{
  "head_dim": 64,
  "intermediate_size": 768,
  "norm_place": "pre",
  "decay_shape": "linear"
}
Each number is 128 + 32 x the weight over its row's rms, rounded and kept within 0 to 255. Layers, rows and columns count from 0. Numbers have three digits each. The size before them is the row's rms in percent of the matrix's.

# down: layer 5 MLP down (transposed), 768x192, rms 0.231, rows 485-553, columns 0-95
# up: layer 5 MLP up, 768x192, rms 0.261, rows 486-554, columns 0-95
down485 088:140109170109099128137096133160100142099167103103120128109096143127083077145185162106150134072092162152060091122088133161119141148098163109127099090158118175164110101089131127201158087171096105079131079166084150145151145100161121103130074132133157106122083091058130151140065134150167161157
up486 112:129163184104117121125094107153088126111166106146132194157131084087170079104076126102158108161141169125145141081110110139098135106110154184073150104126101110097095105116110144157118149177149089132125125197071076082111154130102179137083158144232130101172134103234168126220184129138121149103
down486 100:198168157180135132115141146095123127081115104116126129095108127173109146145200101134110088132100153138109134179142112139131138147139179163160083124118146113166150161124129135109130109206145183112068139078104201116079132115201147141138136116133113166149122148100057112155184138150155118109
up487 097:170096153097147136093107098135169090122199160089217147159135116132148126194076101123155087131215142105162143120135106117129149149090091162128177145142145151135109107125109160110048154128101142177120116092148078074072105127131068161085134138091171166092168118133135156143152070133181148088
down487 093:092123106142084124150171133109132175116085120134093082097179142139128092156163201130123157136038094124136180161158154147100135118147170138109097147168169109159135142109130074136104195134145128045174140113050160181135153130178131123096123105145131099130107177156158145098083182092089117137
up488 091:087083127126168106114093149144139125119172128109130164124107136051118129109165126128128093170120126129071092107133153136144112132157151115156099136088161112134130138141118185144150072189156089127106086095167062091176113132221159113126088139151105160126132093105164090105145144093136130151
down488 102:106145122149147100150158137192115078145145093191171102100177100103065138113074130154123103091150092152145130128163178111132140096135149152097110129117118083139104125129189151121134074123114122181125088110165144183140163121056183167153100095168156090120139164137126104119109111135116106118
up489 101:164130148150182145083106143142155089148188136096162210171113144145201119123117120101136113101156197152060140168133157121113153144158103172114104090102161106102114134149127152123142102159163083151157144106135099174127111137171079131137081111210105183151064108139111116162141129101112093149
down489 097:116104133124105093145177140131123110096193123133126157098078128104157153109128117140141114057101159075106135179174069100198141139103202087109146139158135167115144181125132129111126174134157111158163169133135164143159051108112136133120128120131185115098131141108112127097170077093106147080
up490 092:133104186108141154123090085139072157108112096092156099140134096072172111095116166074176163091046147103161164114118137147123098120128095115129101133087122140149155112136112126127099135133201183146130101166098116163165124134164103159175151159161129117138118075156098149157111151114134072177
down490 100:142125114082106100115173237147157102082153187136135173165172165173100114105092041123107081154155142133088113133168132138139130176143063166093134126108189128129166139096154160166150160179115088125129117113198131116143146158129175105116068118084122165152111164143152123145163167148138165102
up491 101:084170141128153185109112122162098169093150123118177158137050137125137146115149072066078102127097153098124152082178112165103090135138132093115143143203133108055085193128114144135102129129096176179133140135133160152073101117085147140072111118149116150064176142118112157086171165110126157123
down491 097:148167156097172132184152059140172116107132156121098055125171126133115082152160099172138098099188124087057134183152080095142118085153092147134110129167176129099098119099168194084098055114115083124084156118097124140151120120110127108120136095069105140082130113150116163083067096102095110085
up492 099:102083145134146060134142135092097208143175088133123158111131169110140148118103090124094113138116096124092151133152141141159139153100122102112113121070155143115153126085138115119164085189073151121117129061164156090152136147126130145085137136163118149164073138113162130109080180120123177081
down492 103:112120078113155154063133048133088097137106145096140161100109113116121115129130123101102154155173135169108108093153178111133119110139119162147149075126129126102171094067140156080138101137084116100161096131126128134188097183080158137106155090088151206068092188144131105129134074127136094115
up493 096:137112138098110134102140106044120128096085137104198164158130174147147096080135141067125153088134126089135122122142113146127118114109126107132173103101105149077130162173141073157166133142122157131124141171117111128154140112194106149125135100129123157109192174114129141078079120109134163142
down493 101:152158164116086100147209141159130152127085131124125109129140136146081177116122110094078169123097134168100144152169138103099087104125119113124111137081187148094194168081114115115118112117149144182141137112117158183102135183103131134101108118129115086105087151096074195142161147164173108147
up494 121:131156122153124187136135123057156139137100101141143132088141143136165142125113104129104095157205127141106145158142129152157148109050107189161118107135127114176128163121133160187118097128178171150061150171196164108120118095151162141211123109111114110125085130150147132163116125132153106095
down494 105:126139110180149105112109105117156160126155084123098177120108143152082146159153074159169176147145218144092158147079140103111116127184129149171055126217129111127133158138186152123131134179114143158153152125074126136132177085128129181178090100135096093156060168139038111106152126131157096149
up495 110:138104099141073119068108054111157138129037136092144152094187134134172112137110120171153106166125073120124136142140097166106159102096121162125088081121119109091093149132202155103131121157153119094111107093147146124064138147180113107204085130101104139125112161212122147171108180157176221176
down495 107:132125109130120106150129173109122153144141135145134085081167131162136111122126143131135154126125163116121079175115151080142068167114092126074121069131084144132101196158085091084106095096142084148144155109141160088139131141150085111132120183071115158200075164049162105094105104124098085086
up496 108:118137053162126151173060121135179135076126153143145178123136139164101124108159148114112141100138077081137101157185098103112184167099111143134132152117142084120163143095165079137126086129158166140126166154137104161144124096149106122133117152152066204219111097135124112132159126097131172145
down496 110:137067093090158023131115144100140132189165103139148127110136060096126157165061167100128117086155135115088151120189096073164136119123149090123119141126154099152108164099129119076104155103094170101089062066087122040134168155145085099142155139152120170083192074168153113125069129073083107108
up497 105:090143160194113045108126133157137128140139168109088115159146121082115138125114141086097106105146057121101084077114200143155098166181150157142152094153124099146098128115090143115096110188109155136066115105142117121139137168101169156151170123024165076165124128141171138133145118104112231120
down497 108:156114067090138156104065175089076149156131100097117153163162145182105207087151097147063115169166074154199110121099090091084120127079070161090198148096144088149121111082130092162126136169159102141133122129172115089134064142158111108134119095185105054108148144105122113189120161137157108137
up498 105:129161167121067112100123153126101144113096124137159137101159114144157099062139116049092179133052154130139142106120125089165127141109157093088127130123158109101167194174180052135126144158140090130109120198131135095102176144160099129079095093156126187151131136123107152112121134145159140077
down498 085:156098088118135092112044164167105142141113182129109117133082157150112159074099087159155092139194137109097153170177086122044130126125131133159173129094142113114126100106101235159165172125129124132131187097150084147105073135083082086147153127120100093130144125128116109089165078139104097177
up499 098:108146136090140126081182147091158174115122162135108131110105129115149155122074125096066100127178124098174131155100120153064134160103169159190173193134120127090144102121111133158095092120135135137157123119141109169129125132079100140086124106146121100182059130206099176143131109103122108186
down499 102:148144084148142148154192127096112166146158139159124121152187143086155171171126108130193135092154165089147098155131156175130085135168146114170132101135138062097106101107136131134167086136071121155162139132084145131150122121101145147116105161076146127154090095131153092081114146142118053161
up500 102:117153096124120096147147108130092211141099105096170086158089098087140093119085163164113124127121201121083156147157118158132097176103160131160138135049092178128144119137108134073117089117146167129125144107108157160130161144133144106129078077109125091144056125132064163110149120166139171131
down500 089:101106168138146130076120092195163118138157131137124133071125138156153117147148137100194158141139044072139159148155095138152123112166115160158092149130100110139108126112178156140139144099073112141141179080097109061147087092137136120101117114121082143104133145122132127140139074109081087144
up501 091:152147143193099132152084164125124107184118109121135091120143112068137191136178156091122170156114129138121142123068127141102112179119144143199133138146098157130222067055127132119109043146137097071083144165110147131178187166080135157144134117122132128147098096107082128145134078096098141163
down501 100:133116058146110086103116135110137128100112134115196119117098141177116126137103133153118130057190079090136116131148033160076098075123124106131210169134165123069114152108092176106119070161140134130133173104112163108075093150114112127086134132116109146076139142174137109119133098101091123160
up502 096:079118101099175092155215125144168106200151093128127155208105070100120129149106107144121118133164127145087178090090111061114143091103078135116176144028163104132156123119122139133110115127119127112157102190114076100139171132043124122144123055125129089126144189131134173122167142161155180125
down502 096:160122136144147130165086109155191132137153123121083061073121133080148141097107153081087121122051155086143127131109143126139123099139100097147146147080135141087141199153067092121112066128179147109153113108136182131139122086100159142139164124161086094104154099088113155103106210117128124067
up503 096:127112162050144110160063124104114127173146124159134193154102157150158073140177128138070154071140085132105084082196096140110172078141086149087129096131203096098114065124102149158090111110107141066125120116135104140171142151113150051141155132136134117163107090150132108147169141100126078179
down503 105:104069089114121177082117094138120118123133127146098148131162170129142108104136141152120132129037096123106122148154134132138195030177140093100051106155113044116114188123156153117113097148144103091130069082102148087078158105172165154178139132085125087171152154159148049105124172159123171106
up504 110:101111127168088140117137123110139105097183114135180152116075164139146146103101089116097082121158083065112205134125136080143139086171094091121172142135089084189059121149114121155102147089112141120130101159082139133062096100090143093142161101154098130113122111120121161139136141160119163150
down504 101:134090178123135172113217129128119069098173091147123093137125145122140105095131176133084121106124132114132189124150147132081119153127126140117128172104095139113133221151121073148144151147148144117177110157108156115080101093120077114089152172053153175163118108175109082157112073157077140072
up505 102:086092088166147153099160123078127118136188148116147133164125114144090102096160086180106107141086109112146160167122165104085124177117128111211138130149108143141118132098189196121148095196159176108055163103148123137154105137093151127109154144162097115192117094127093075124091104099101152197
down505 103:097101125148082143161128093149163134107131176131145120136163140097156122105148150092163130165117090114143122075082175155178125104108204130057181168121120126141113136162171110116086154132128103131163156145111135098107101104087093111112123081107176133118148146163101101099156129120175171106
up506 102:107144117093145078110134101120142192087154125163146121091132111176135126136152116149149108118122205123131086140118090074111100100047103154140139163077188157116157150165099147148120181174139139182115091105123051094133162109193100134134119125153131179107159147134180101195094056125155122196
down506 097:129150109088077142144149113072099130143133187184133110114146140154143096080111051131172101154143179096194079169151108169083162166176093159077183145116124081126085146083135131106139156171156156174117180144099081136147097090106121126152186151128121163073144127106174137138111123195154144157
up507 087:182136102127103185115050175119157123159112132067159157127115124118142101053129104107129116107131186188100118162144147153115120083118071091059155146163112121153124128163192119118163148140103128127126083151118089163089093123190177147152142117165138089126110212099131125179186160088095178139
down507 108:201123081153145106110131157163125127151193147146124164145042176100135191139172101116082138086219112115124164166135125079129154103120127189166124115118107138125130116168150171118105145069139193103142090118113066055099138057113172142119122170098121069128134119089098150167151095145162118122
up508 105:067126098168176106104121149118125159074070128137108131162151164107176127140138079130094150098135183145134148162165173201148119113128087166156109147072135084178160092132108111139169198122113101108076166185093084102122133140078145089130114101159109181131154129116144128096094105108060114158
down508 105:170132122135098096100159116053136092102157125168130145043080115108135177080116126131124170089120142130092042131097121120128095166170096148144146127139110143163126070131126139099096109152157139111104055116084140142165172120127171123112113155116171105091143055103142185172129147113093091130
up509 099:187130156148146153082170126119114134088166085132156109144136152172191183120090115071111138103081120174149102144166122132164102100156154062117111160088087146122139160104110104159134146128085123128149116135196087108173140104072116162118070122099104109108106167122118117169123176091120131109
down509 102:110165112132113103116106130095130152133077160121134181161117095169149102151137178140088104185162172113079107095140087147076108138126107201115113126182200105067142084132119144116142077103094143169073077153085143113134131139124116132118137103106127131116152111200140141130130044141121163128
up510 105:030152143133196136175131122103193123106097111158143123157140154152108148091188138073091167147122143097142211132150067151171079081113068128183184143146156108113133181136123144136121129105144095111135144094154108122151164137150120125131088068150157201111112146148187119119154163126136134150
down510 114:091148132176144111175100109102158077154063126097130146115073127147092173093125137059118108130112141127149147030129072141170157110137103160154174199156113128109110155059149093177135082139171114121169136106145124140110192165166107173167111123160199173144123152144136102084124193191129125130
up511 099:167169104103146100140059104136106109098106135092126151118091142133125160169089093163165086085193134141107111150146144171153095104128143152153126172125107173039056116135079146114107173088149176158145138143100118175148111167122176112116124111122062104093095097092128143160198176086155115174
down511 101:131160125152174145159132140159116124134144141101194128123202127147152091095098120141142160149139137127134139168130132086162108099132140123093136110062067116124200149111099083102159127147108152168159091177133134135138135142111127187152106102153067083134124088107104175101107177149146169148
up512 117:075115093103150111128114147135142178142083154131167129104091132129097170156121077095109107094138089086072097137179148136106132164154122179176138061123116206147127113090156200113102123134128106096154139133082110061126098148059160168112162138076088172127133166145162113100092043093139148088
down512 096:120207102137151150166134112129133186145081100118127097099114146158153028143159113158112178044104140097115147158127168110155096133157151094128120120164123153119112095131081140135112038116117115134119151136085145116097143073117097120178143143092101183151090150130134147087133087054104096128
up513 090:141099123147135086196106106077144083129196103121118143128079099117165085151127096126158123087144124121144123145174130093131090081153148186130167068071174136136127142132104145144098089142124126171106093101149118120113113028158108100104149138087121163101159109104136089123107106081108139107
down513 095:162053115114117144166152110107167082163087144121101169118079186151198159083108121130100073098053135165132087115138142142082145116159150150060082170148179172117109210101196116112138131139138127116121167111116174110139061096197120090070139167158157118156107109153155124069195144135129130191
up514 105:152121121188121081080176143115127138140163085158157152138176104114080120080093119101043133169158182128068137123157141124166132141153208078173112070105136134162121184120149081115118150214081079123111134099125072091151183138142092126135171100091149106129135133136149114095122156169150157171
down514 092:138140062114114113167193140203119111133073172152148130114130111155134106175146164181217102116189102104182084134140150096119119128152178078168117104144109126121087098105143080047140114139120108098090087132134089107162085149154120135125152148180108135136126113168120081092098143113148088071
up515 098:159135112102150148131109093115119161137088134129155070141148168128163131199112109129107109089111125163180150143116098136103207134048144174059147163116136201089178170158066091096159125133116103112155129117175066150130142138134142135113087172094114116079163160076142144117173121102151133110
down515 090:155111183149131103128157139112133095142122150114124107123152176095125108094155087137158173131163107113165134077121154141171156089133095086102135115122109153178098066186112088151101110142142150177132111134119137077058140163109096109124160086177167117170129128148101133084082156120149063110
up516 103:152168121124097080099104132076138164126182111107202152138128129199084197133156200107142124079167115113050174137134119137187148130162176143105120097152090136090092104115140072103156135121162193121126180121125154144111196145108117144181088141143143114142120195100067140132091124128093140175
down516 091:124141171129113171150115109165160168204102140073077154103118072170129089094087149119109101105155118165131143141112133156100134106183075189209081116167124152130173147104171103111102121137136098131164141168141111095148119146124184066126176149134161185126188098132162157128186103134140114080
up517 094:151097123141135052106105167148119168117181148087144112160158176045147146125145106120130125174179171138140109148166136138186170105114130150172192116154160134142132151133094118161162181090085150161153109095084116186166120215149105164106107150066137201061153149105116058102147099110088117190
down517 103:158120129050142123170170170132145154188131157099168131197129124097120080125142129200171106177125199112069117155171158141132160098156035091121080083182095155132117188159074160197117150087151168139138101111101155123153139168173050157108138155147120163103142129112105114127126123130152109120
up518 099:146127076093118100132120133122140068046130195117147136172140139137168122085122077101066120128149167146151172079111124111151191114154102124111101131132113205095131094164151102130155110113096074108165081218149137098186151135124088114150117133123071106102123121207139069126072135127155228168
down518 098:102144112196085140162085164110088115155092086107117114088140049171148095148154139100165152097128106116134121107093115113121183149122037104098122117139134089120116186136128125152156107152139141138087128110080061090191110173179102090077158172156158095107138162110134133131174106190130068178
up519 090:141138202049074144178130156141149124173118138137155146093142138112169152116127149039138064175157163133137114167065135083146155153140130117155229129125177147117123153141109182133181096139106164138105107116148155136162155171162127151127134119187103139122138122114111108131137122129116146184
down519 098:156121149092166113193100176140167111130129102110132105061073109140107139124075125197151158094103141124089119153126169115193128079116141250097172132087056099143132117090099125123111132107128157137120168147117120134186143124098098174138096112105123154152090154166108097154051099121096141149
up520 099:128141167125093136106151127155137182130109130109070193099110149157147078168152138125157153152177145103092131130192091153169054195157139125131089111099114180166105167049164142081183129167146157072130100068105142097155051112093107117126163123176124165157126155194106114142109138141127140129
down520 095:101119164119182148145092122144141136084166073178140120127174094110129171095065141097135140097090091169090146153065175132150193096159155101100146109108138111064165103126100048109137144108168123122165175160096070119114135152103141116164118190103125128134124095056102162149109109130123153145
up521 106:138091050134104111133085108158140157102135172119163162126126122143129129105121093112091114131151110126167083131123139185066172119152202126084147114090119153148161136078103161149065131177076135135158128119180142106123080095130156111141106100150106101114174150117039067151148118130146138145
down521 097:179098129148072121112115082119149115063124135077160139133129186135100118099152125139141155082078159174170071113099153112179076148122093124148100108091131125157117139115116110133151132160102151103153096132132123099130059172097159102144092135189138109183101166045123097134128107152127144112
up522 096:167153180120122161108125123100147139137118075169141149120095129113178100151091072142126137199150143121170089124136162172134091053117174137169072135123160128069161044122071098110052121128082138075101133178072141124109166115133091115119134180111132173123127083145073157107146155119126137123
down522 103:111100110119115190134144138058180128171134180133098140133117192090072140145120050093084115114143107090160140136165093133112146049129142084107097133163090136149138137132153114141095140100138089202147080119113096142101161145098146136154156081214137092148140133156133152171150088084129137134
up523 099:141167089130082116134142120099079149156121123157158154105106108120043150166106067124115109132124116090108086054187104119145181157162100112130143162114151106154161161140106130140102126115199046096193110171157070131169166114117171153208062120137128094098087176123162100131172233139146106148
down523 109:117165104085158143152156183177118126119124139093144122127070118140156165146136095077110150056200065072096164108189072143151132130171127148114137128146090157160151160086073115108124104122097172163170086098152135125121146146126126140111122139139107177098148153126132159164088122165167152096
up524 110:123096118093168170093114039086164169054136103149173147117178157141123144131136080102124153124131117088182146114103115128094086097136153115134128161117156154072105126100144107195127155176062144138103068163114168100152085149110138145120191121122159057192134102155129143167092109132168083124
down524 103:069112101107093167113139116101148130153116116177169098122142142139128106111148134109162185128124167082144101093159132181125098120174131122116151160180045059141103126125155167119135146180102094126169098106122120134087145082164093133116165140104115096166132084135060148071097180135126128081
up525 101:077110064100147094204096156112110186161100196119109082175091215090121112119186165090174119136149161130112077152096158130135163148137167114106131134111115173122134108125052195156135161141157138131064096136118118194124150176142131107163112159125169129126152133114119166150131093092113171115
down525 104:131155115129111141113038073155142098087119089104114095109111080177103150131127068101163163167108079135147164116132175158114142167142109078109085056154032118166129125139113126096133099157134105166094134143175045126142100111152117089178159057150135153191135137143133119182162182087152119101
up526 102:113148134134134109126144140105139145134121125129155162125154110112113183139151133143121088153115159141070146171150141157073066068171116164090121105131116137070108084141138109113172075151110096124173074145088066082085089092157137115137095093089132175163138084053105143171139068070127130146
down526 102:131102127085094175174074106121139146166106125144129144114147097157123070100121090125145106118138162094179084119096125184085087160119093139166097165195172081142116175080116049119139200169155099153108128098177104102102099082126113139061168138139137119114104167154105100091100148144138126160
up527 090:145204123127149134075119154111139121091123101135127144066151110130143089179094174155099119122080139157152104188151145156125124114123083142141088181139122096185080121140128156146107157135108166086185077102127122163083153119128140109193098102128197109153181107148166144119152120112109141110
down527 104:140114103097150122196175132142119166132159160184126132109093151135145169090136138118163084136151132117167168120132122115051100116146181052101145088096139119134142144125126116124106132072139110097116101130075129097149156106201132139108149134153069128198129153079152131112172196121110109115
up528 115:224131163187138116134085065131103143093109227072159096109156137106097136120106141087130047117156174129173145119110138199153161119110161156093139165121160167119085126109168190139129104152160161134116146076101099128143119098124154159132128180126126159096082120154167091155084114146150146141
down528 086:202152135146106178177155144112123135084166142130107148104144132162159103054163169139182115138091165137204123129083118123189135096103145154132122139131102085190134127130165151062033134141176179143140148116083099132132108112144128126148159137211198110103134168172074120126111088127195196056
up529 096:145170126182135088099157131086187069137151155130110089101144142110160101165135148165137138104150085177124151164101093131122116126134152155164130139095155169145152119089140124189130151103081152170087157147135194125219110177116074128112132107148175097177136163107134068173119102112133182150
down529 098:152168173050138082077117164082151138125054143139137173114140136127109108110194226142120146109172127131153118123108037165074150094169115169196156114154127108153152135119124125155120166096145103187124208135158115211138063102123121139109131156142126150146149060160093134181111139148138111172
up530 095:144095152171139138160107131126117112112179109118102122144117110117200164140106113204141074158140130071067146113077130085142130113165117090077169154138080118174042124173051103112155125120166147158122061120171126168116186102106091146128169080163094136159178088152123134168107142118132163157
down530 108:139233090101111112122155209115114130135187141112116109144179115128102128157134149150172129156150170081116109169162124129161163126120063154138116095097181073101167155119137149059105110158111089094111087104167126136146146091122174129131084114058130122067098144073108136124113138100139118103
up531 094:159145123146175090077119117075118115147102087093137109149112183157143155043136171069141085104125117109100100132172128071172083081107056094171226122136117123079171109185111088185107150136157131135162140156132123149149135153130100111121118095171151086176127139113172095116168151110108148136
down531 099:188080175110116127135153156171102102147165187078135126138166118121127158214143129144104139127197136173122107104097142096162139118095100101088134088126108137124135177093130123106175124154129200097115145153139181157078144097146094045119082111137038188184138172182147112162124085118147106131
up532 100:148102154112071119069150097131148119080113123095171182045156109129131136085125128087102129155102125197132133124123142089093095123145150115170146151126098136104152138119121107149142114149172168080132157142169143137097090079085115178161090152082174104110142127182117131122182076104074228117
down532 113:145102143123141124130090125161176090140107194059083103121090094159207086094115141114078126160145108117137154170159141113167153124113147145159159157100133160201175134147133150112137140087103133054115182082142103117149141092102186124110147156154136154109165081149136089084145143098174080157
up533 100:137141142139062119136117152119055116175113147131189165130083106069064182135116124145115153143124149091128132059180140136104103126023132106157137125133140108096130172034078172152121131165124185133247138081145108149112140079140159127177139156099125104130146156123119160104111121199138115130
down533 102:104148104097177096097106111123128126063086058132105128152162095142161109088149158139120098077127091131160171113172064107099124159114110111129094125141094183115080102166115146135057134189129129129066129181148096097157042140101131117087142163096143179119130104139147136168115172031061138164
up534 089:078152153150122114154096134148116129140099111155180136131111055109107142081122119133115110153150110171101135129087163173205118121124186107112158136162138082099133131143133111154079096177167123144128103145110145166064110093143191054118133160093130089148125116177153101131175113118126124106
down534 088:088168105046136135099127141116111208134138126146099090134085155123122116151138134148132105111203168159133218182203104105095146063126092109142137162135114181209171157096117078182131140083088083099129154124153180099159145091115087136092127087147117183085116162150124167145078096128124144130
up535 105:082143120107121150161144152127158142092178094126077152104155082119140119134122119137076097101165182092099103073086179101150144148172133069134183063141159115172126108111144121154200189138099081108146053172109165130145115140158118117064107146137108157137086157099131155156152161129122179150
down535 114:114099182137069159094093115132158135132183130141124151113138102123097127128146213115124058143171136153101115120127136156126099070117113041074147102101118159128079164123129164110164158137105115085095138069127097144111122122125123096129113114131104108088126089146093133140169155097116179156
up536 105:167119127096091196076097123111148156133096111113043140134091136082131143077149133166180084169170129134122145108134085138148133154122149167111152106128118149113089152121116143201128153106134140065084129081121143175154061091141143105118114151064141110121105107117104093162150099089139074162
down536 102:087149166156121111110211066137159133055144076117226099117123065107145120166148090123124158111082177128154059144097141127104151101118109144119142137131119115137165149143122137104131090169097126176196101154132188093129195138148057136129151167187133166130124154114115174108115107133101126091
up537 098:134119120151153151170098138129112092135144118093151128099079160084063135099191148150145152160145147113096119198135099145140147127141158172110196096110096138130145140104097153128185178131108146131088110148120080063116109187181137111153072100111121122158134117102210125192176131131083085117
down537 098:121102160129169116164122111052183212159073147078158083076139150206149186123150175161092133085154087123114133152122147151127106105155119117172106150111185104106117132134224108140093103175094134156134083165172115114182127134134107124095174124095125164118126089115109122087100161123179088126
up538 107:158112138156128173138134131108140117165091154130136090133153120158113127092134112158116111136076136128100183126102096093168102127152164109097120141185118130175115172124124108072068079144137158131164090180159100116101106126095127139159157094101123140041068123092019075147114089150174123109
down538 089:100093116192199109134097099128110077178191132080153116150068174153136109089142117163083195134144099105157079190109115111137174119147121232040162098090122157150140191107099139151168166129121115130070118086157139170166112147202120156115113174169126175117156167120100156112145094154071085150
up539 095:100108146152124162093160087069146155141158133055213208082133136111154092137129163143132118098095134130115136140133079149202097132101064118120136137124125148148098086167144099092110127147104150107083107113141112199122107095157093165152168167172127159118115154103107105105189165133185138134
down539 087:162192094088136134064137112137151145150163144164159061105109106205150158180098166170143073110191096179068121087102147059115168171182119157154136132122115145104138191129129176071118111113162140155114162112127092098153142124140146094140141135080162134139079107150087116101101123108083098186
up540 101:155141129123166086155130141111152190069152054156166162121147039128137105171103144157081152128177164121103166112101126155161130125172168131148161085189157094111159140119148155062158094150135090133131097119157090055083178122140065103173052119135141124145095121075109160162108089057122092153
down540 085:109121145116084114104125128123097088129073188090092117103074181090109142117111133113129121100123115112167114137171110097123093132122093155132119227085130119107094087117135139144094122136039141079104130176150120150081098190117133108076136176134120105123148149200120161149138081155089133124
up541 105:147132095082126159106118099157180097143067132125112146132179162153072128133151089097113161188150132184127134161149133205113124124168083055160165092105097168155083111123172110083152103164024149121113152090123177132118078114086118112145125081158117130095232119094137130150152146113172149130
down541 098:090068128112130143171174109128147161114093085139114121085061090147128185079076123116101118080107198083150183148133122119134154102099117122192119125121173158162200141091119142183164117092164132079185140176114118101133133164095185130208134160150220121156133170067094126137143116154091139128
up542 094:090157133107141120148120116144077077122131098122137115133085173154095158146169138133143152140176151099124189085145153109178096160143138137137099116128130126083139140106146032050180137176107135145093137177063175113122109166107164164133141194151144138112150052134106187170175119112142074147
down542 096:117145174141131205095162219086093131125115081119097112113182125135190116110110092092197143136117131135110085117147178133118107129130123135044107152147109090155139046156179129150073155141134080122099079211139144115140111176090105145103065171165138138155104123134123089076137088193104110110
up543 101:119076125155128057090147113186135090098116120087131211144153122164185132146113134174116100099097126159103178159176177165115133089191134100133146149111098106188125124138133111136124096118137151170070130150157175139061067114123113119124119131098097130157174108136118106155089199100153202113
down543 095:151143118147158114100136123089118099129138160160120118144050171160087161132096088184100147106100147198168117116153168112095160115144101146100134179120133105136138134090086179111213119174135107154097137087134163134153130129164048119101133095142134082115077124129126119134115128207150080112
up544 108:092110096164114144135212123122162105163084072189147160115144075135120113131156150147185128140141139124077168135136133160181137142071098112114095069124121077178115083128163142164128118174088202145114066139204096161153177142080075153184123082085086100096121142165064107171133128101162143143
down544 108:160132143132137129171157156142140128176085108122156147178179141123162110143118127097104103139145163071101144079144173126142123149141162115192101094202099114140110095100095107085084078217115132168094138096134144163118169116137091128144086135125128135159185133159121139100112132103154192100
up545 104:169126216147083173141089132124135175114160105115129082123133140071126177132136119081162121134076149152151188143119158155154114090079142171124179148073169133132162111120168125162211125099089129096147153125086079173103138130130061140092109144151150120145062136107137087158110099127102180152
down545 095:104102123145121089133149130153119118170098114157079116101088060141105093074116114139098147132193126107132114169109147119074123107150103119084133088108088129113188133140158116112068112151103122051167124138114128120138107156164139157144186136136157173147171111170209105120148151119148090138
up546 096:101174071143122167164110125134152092096134116119044130187136146153124092102153142122112078120151080202099180101112102064144183162127108148075154119163125070102131127168168103140161123117104095131096104168123103117174176109105175128170110120191150160122113138177091093092137186128123115174
down546 094:129165084134146082101136154181142175136098100075145102125085122144106089159169182098169125125095101141146150101096027140100084119138133115108138143173119119167153143165129144140082088065117132158129160161115143132151112108193088130147115118131103129133159130142105156153039158077118075136
up547 107:112120119173097170138104161091195062117140129090102097133172103199185121130171151124161149150141117160165188142084147201132117109086134115134121085076189140090136145172141145124175146123134089081165173115167135043124117103122128138104133125220187116152094041119125141179194141094072123163
down547 103:140087108085146174158139099069106143158162138135108106160152110067084123154065135153170147111207099143152138163203138140120146104106140101162058181141141116094105208089151151120188208098109110102126103144106119148155105147077176130061166135156196153074183116143160116118143121145085126137
up548 092:126129112121170082106139060118150144046178124161114086135138107091173147129141066157169121116175100143155160171164088129172076152154157130088159119173138199118120131108095088133151123090108129200061160093113131136135190155145119163123141140079162151093089140093158127164093119105138131116
down548 094:145096154164041144115151182116136107158149098133179142134110180145094132089180141168148110162139161092115115115148117105080100097146144101077098121092088120116116092076101118128070121107168112103142126104100140178124087110154115133151208059119169127137171092117110122196186110217095097090
up549 091:140125137116150139150180140158126126125144114124158078161121174151114122145067165124110145116143130086164100174115169116172166113173133206133143106154147116072145116137173099165162097104156168116155149165149121040093078134079140106132140108131108018111125125101148169142101148161167156126
down549 096:174116097163133196141159142092125143129066153129102113059161122148112039117124100158184103159194163115158173140136145085135162114108149142161107088108131142142110136143113139137171196101103160118095092108181147152144170131159157115171149170147134112145139080208058158138156138110083103131
up550 099:103104083149106126092082119129151171068172132155150160079082149185193166112104131112129115095119150162106158109090130111084101135107103143072114122116113140094159097113133116076112023119114148173145186069111067182114110089093155115094126105137109158131143110153138132092120142117094136158
down550 115:125149173103154157128158114070115131113115111105114117126088142077078078121128121125151133141192112120155064162164099178125107088160106168202130116070078168126154163150121144118157207080120120125109133114167139125172097160174145118075175105116119113163131112133104070209156087158125056091
up551 089:156191127159201172086130161226110144146143101172107102130129145152190062134159119109101087158069121157104133120089133095131119070095179140063096117137134156076137074153136125087103075147079127184077159108154172127112085142146145106147085123119108121142114096176147098143143153150125109130
down551 078:095119168170079118100196109044106142119110102136152089150172150153154179220164116160155141075144111088092081140202142094135176158142128133135107167111066108175092138096160135113123116114084128084108107194110091138136116182117132115150140131164159177092142140103074166100097088190193142136
up552 113:082105072116084127113181120113112117132115047132162069123160130141123119130127157098160152174113152112140108133088152088112069169182118149100181111105134126147124138162100168102123115232140133121138124097148094147148078207183092161169116150145045147097129147061121143075180125077116116144
down552 095:222115060178087110143163091122130170143137093094110095088121108144130121184113150177154128145160158123092151163111094115070144139144128097086092096189129078056112166115118133053094131106097132103155114054106106142143094144102132135138159088137162130110128161148108055117151164128128178118
up553 095:113172181136115138113125148087071120175084141136119136084143102125106117153089165131165122123137107086186168139146167165136100127091121120075133100136132107109125145139077151123153135108089193072149088103096132116149111161088114152199116179090146171177132177133139118174166117112087153166
down553 095:120100114162157128159134070174120086111161109161075094077118174148096082158132138148078146097119190165134159096155138104180133167164176048068127135140129144093159085163190149091098133111163101136148150182142097120153155133090111158158154089145158099142160100146106144122077168191117129115
up554 084:129107105129144078124076104126164146168204119109123123119123152093103086185069097152099171074111103113071079163163033187113099155132110171101093123149192156099098125068125070137138148125108161127154083112165144109108130169109120128149149128099101116125070106126189181109139130148118193154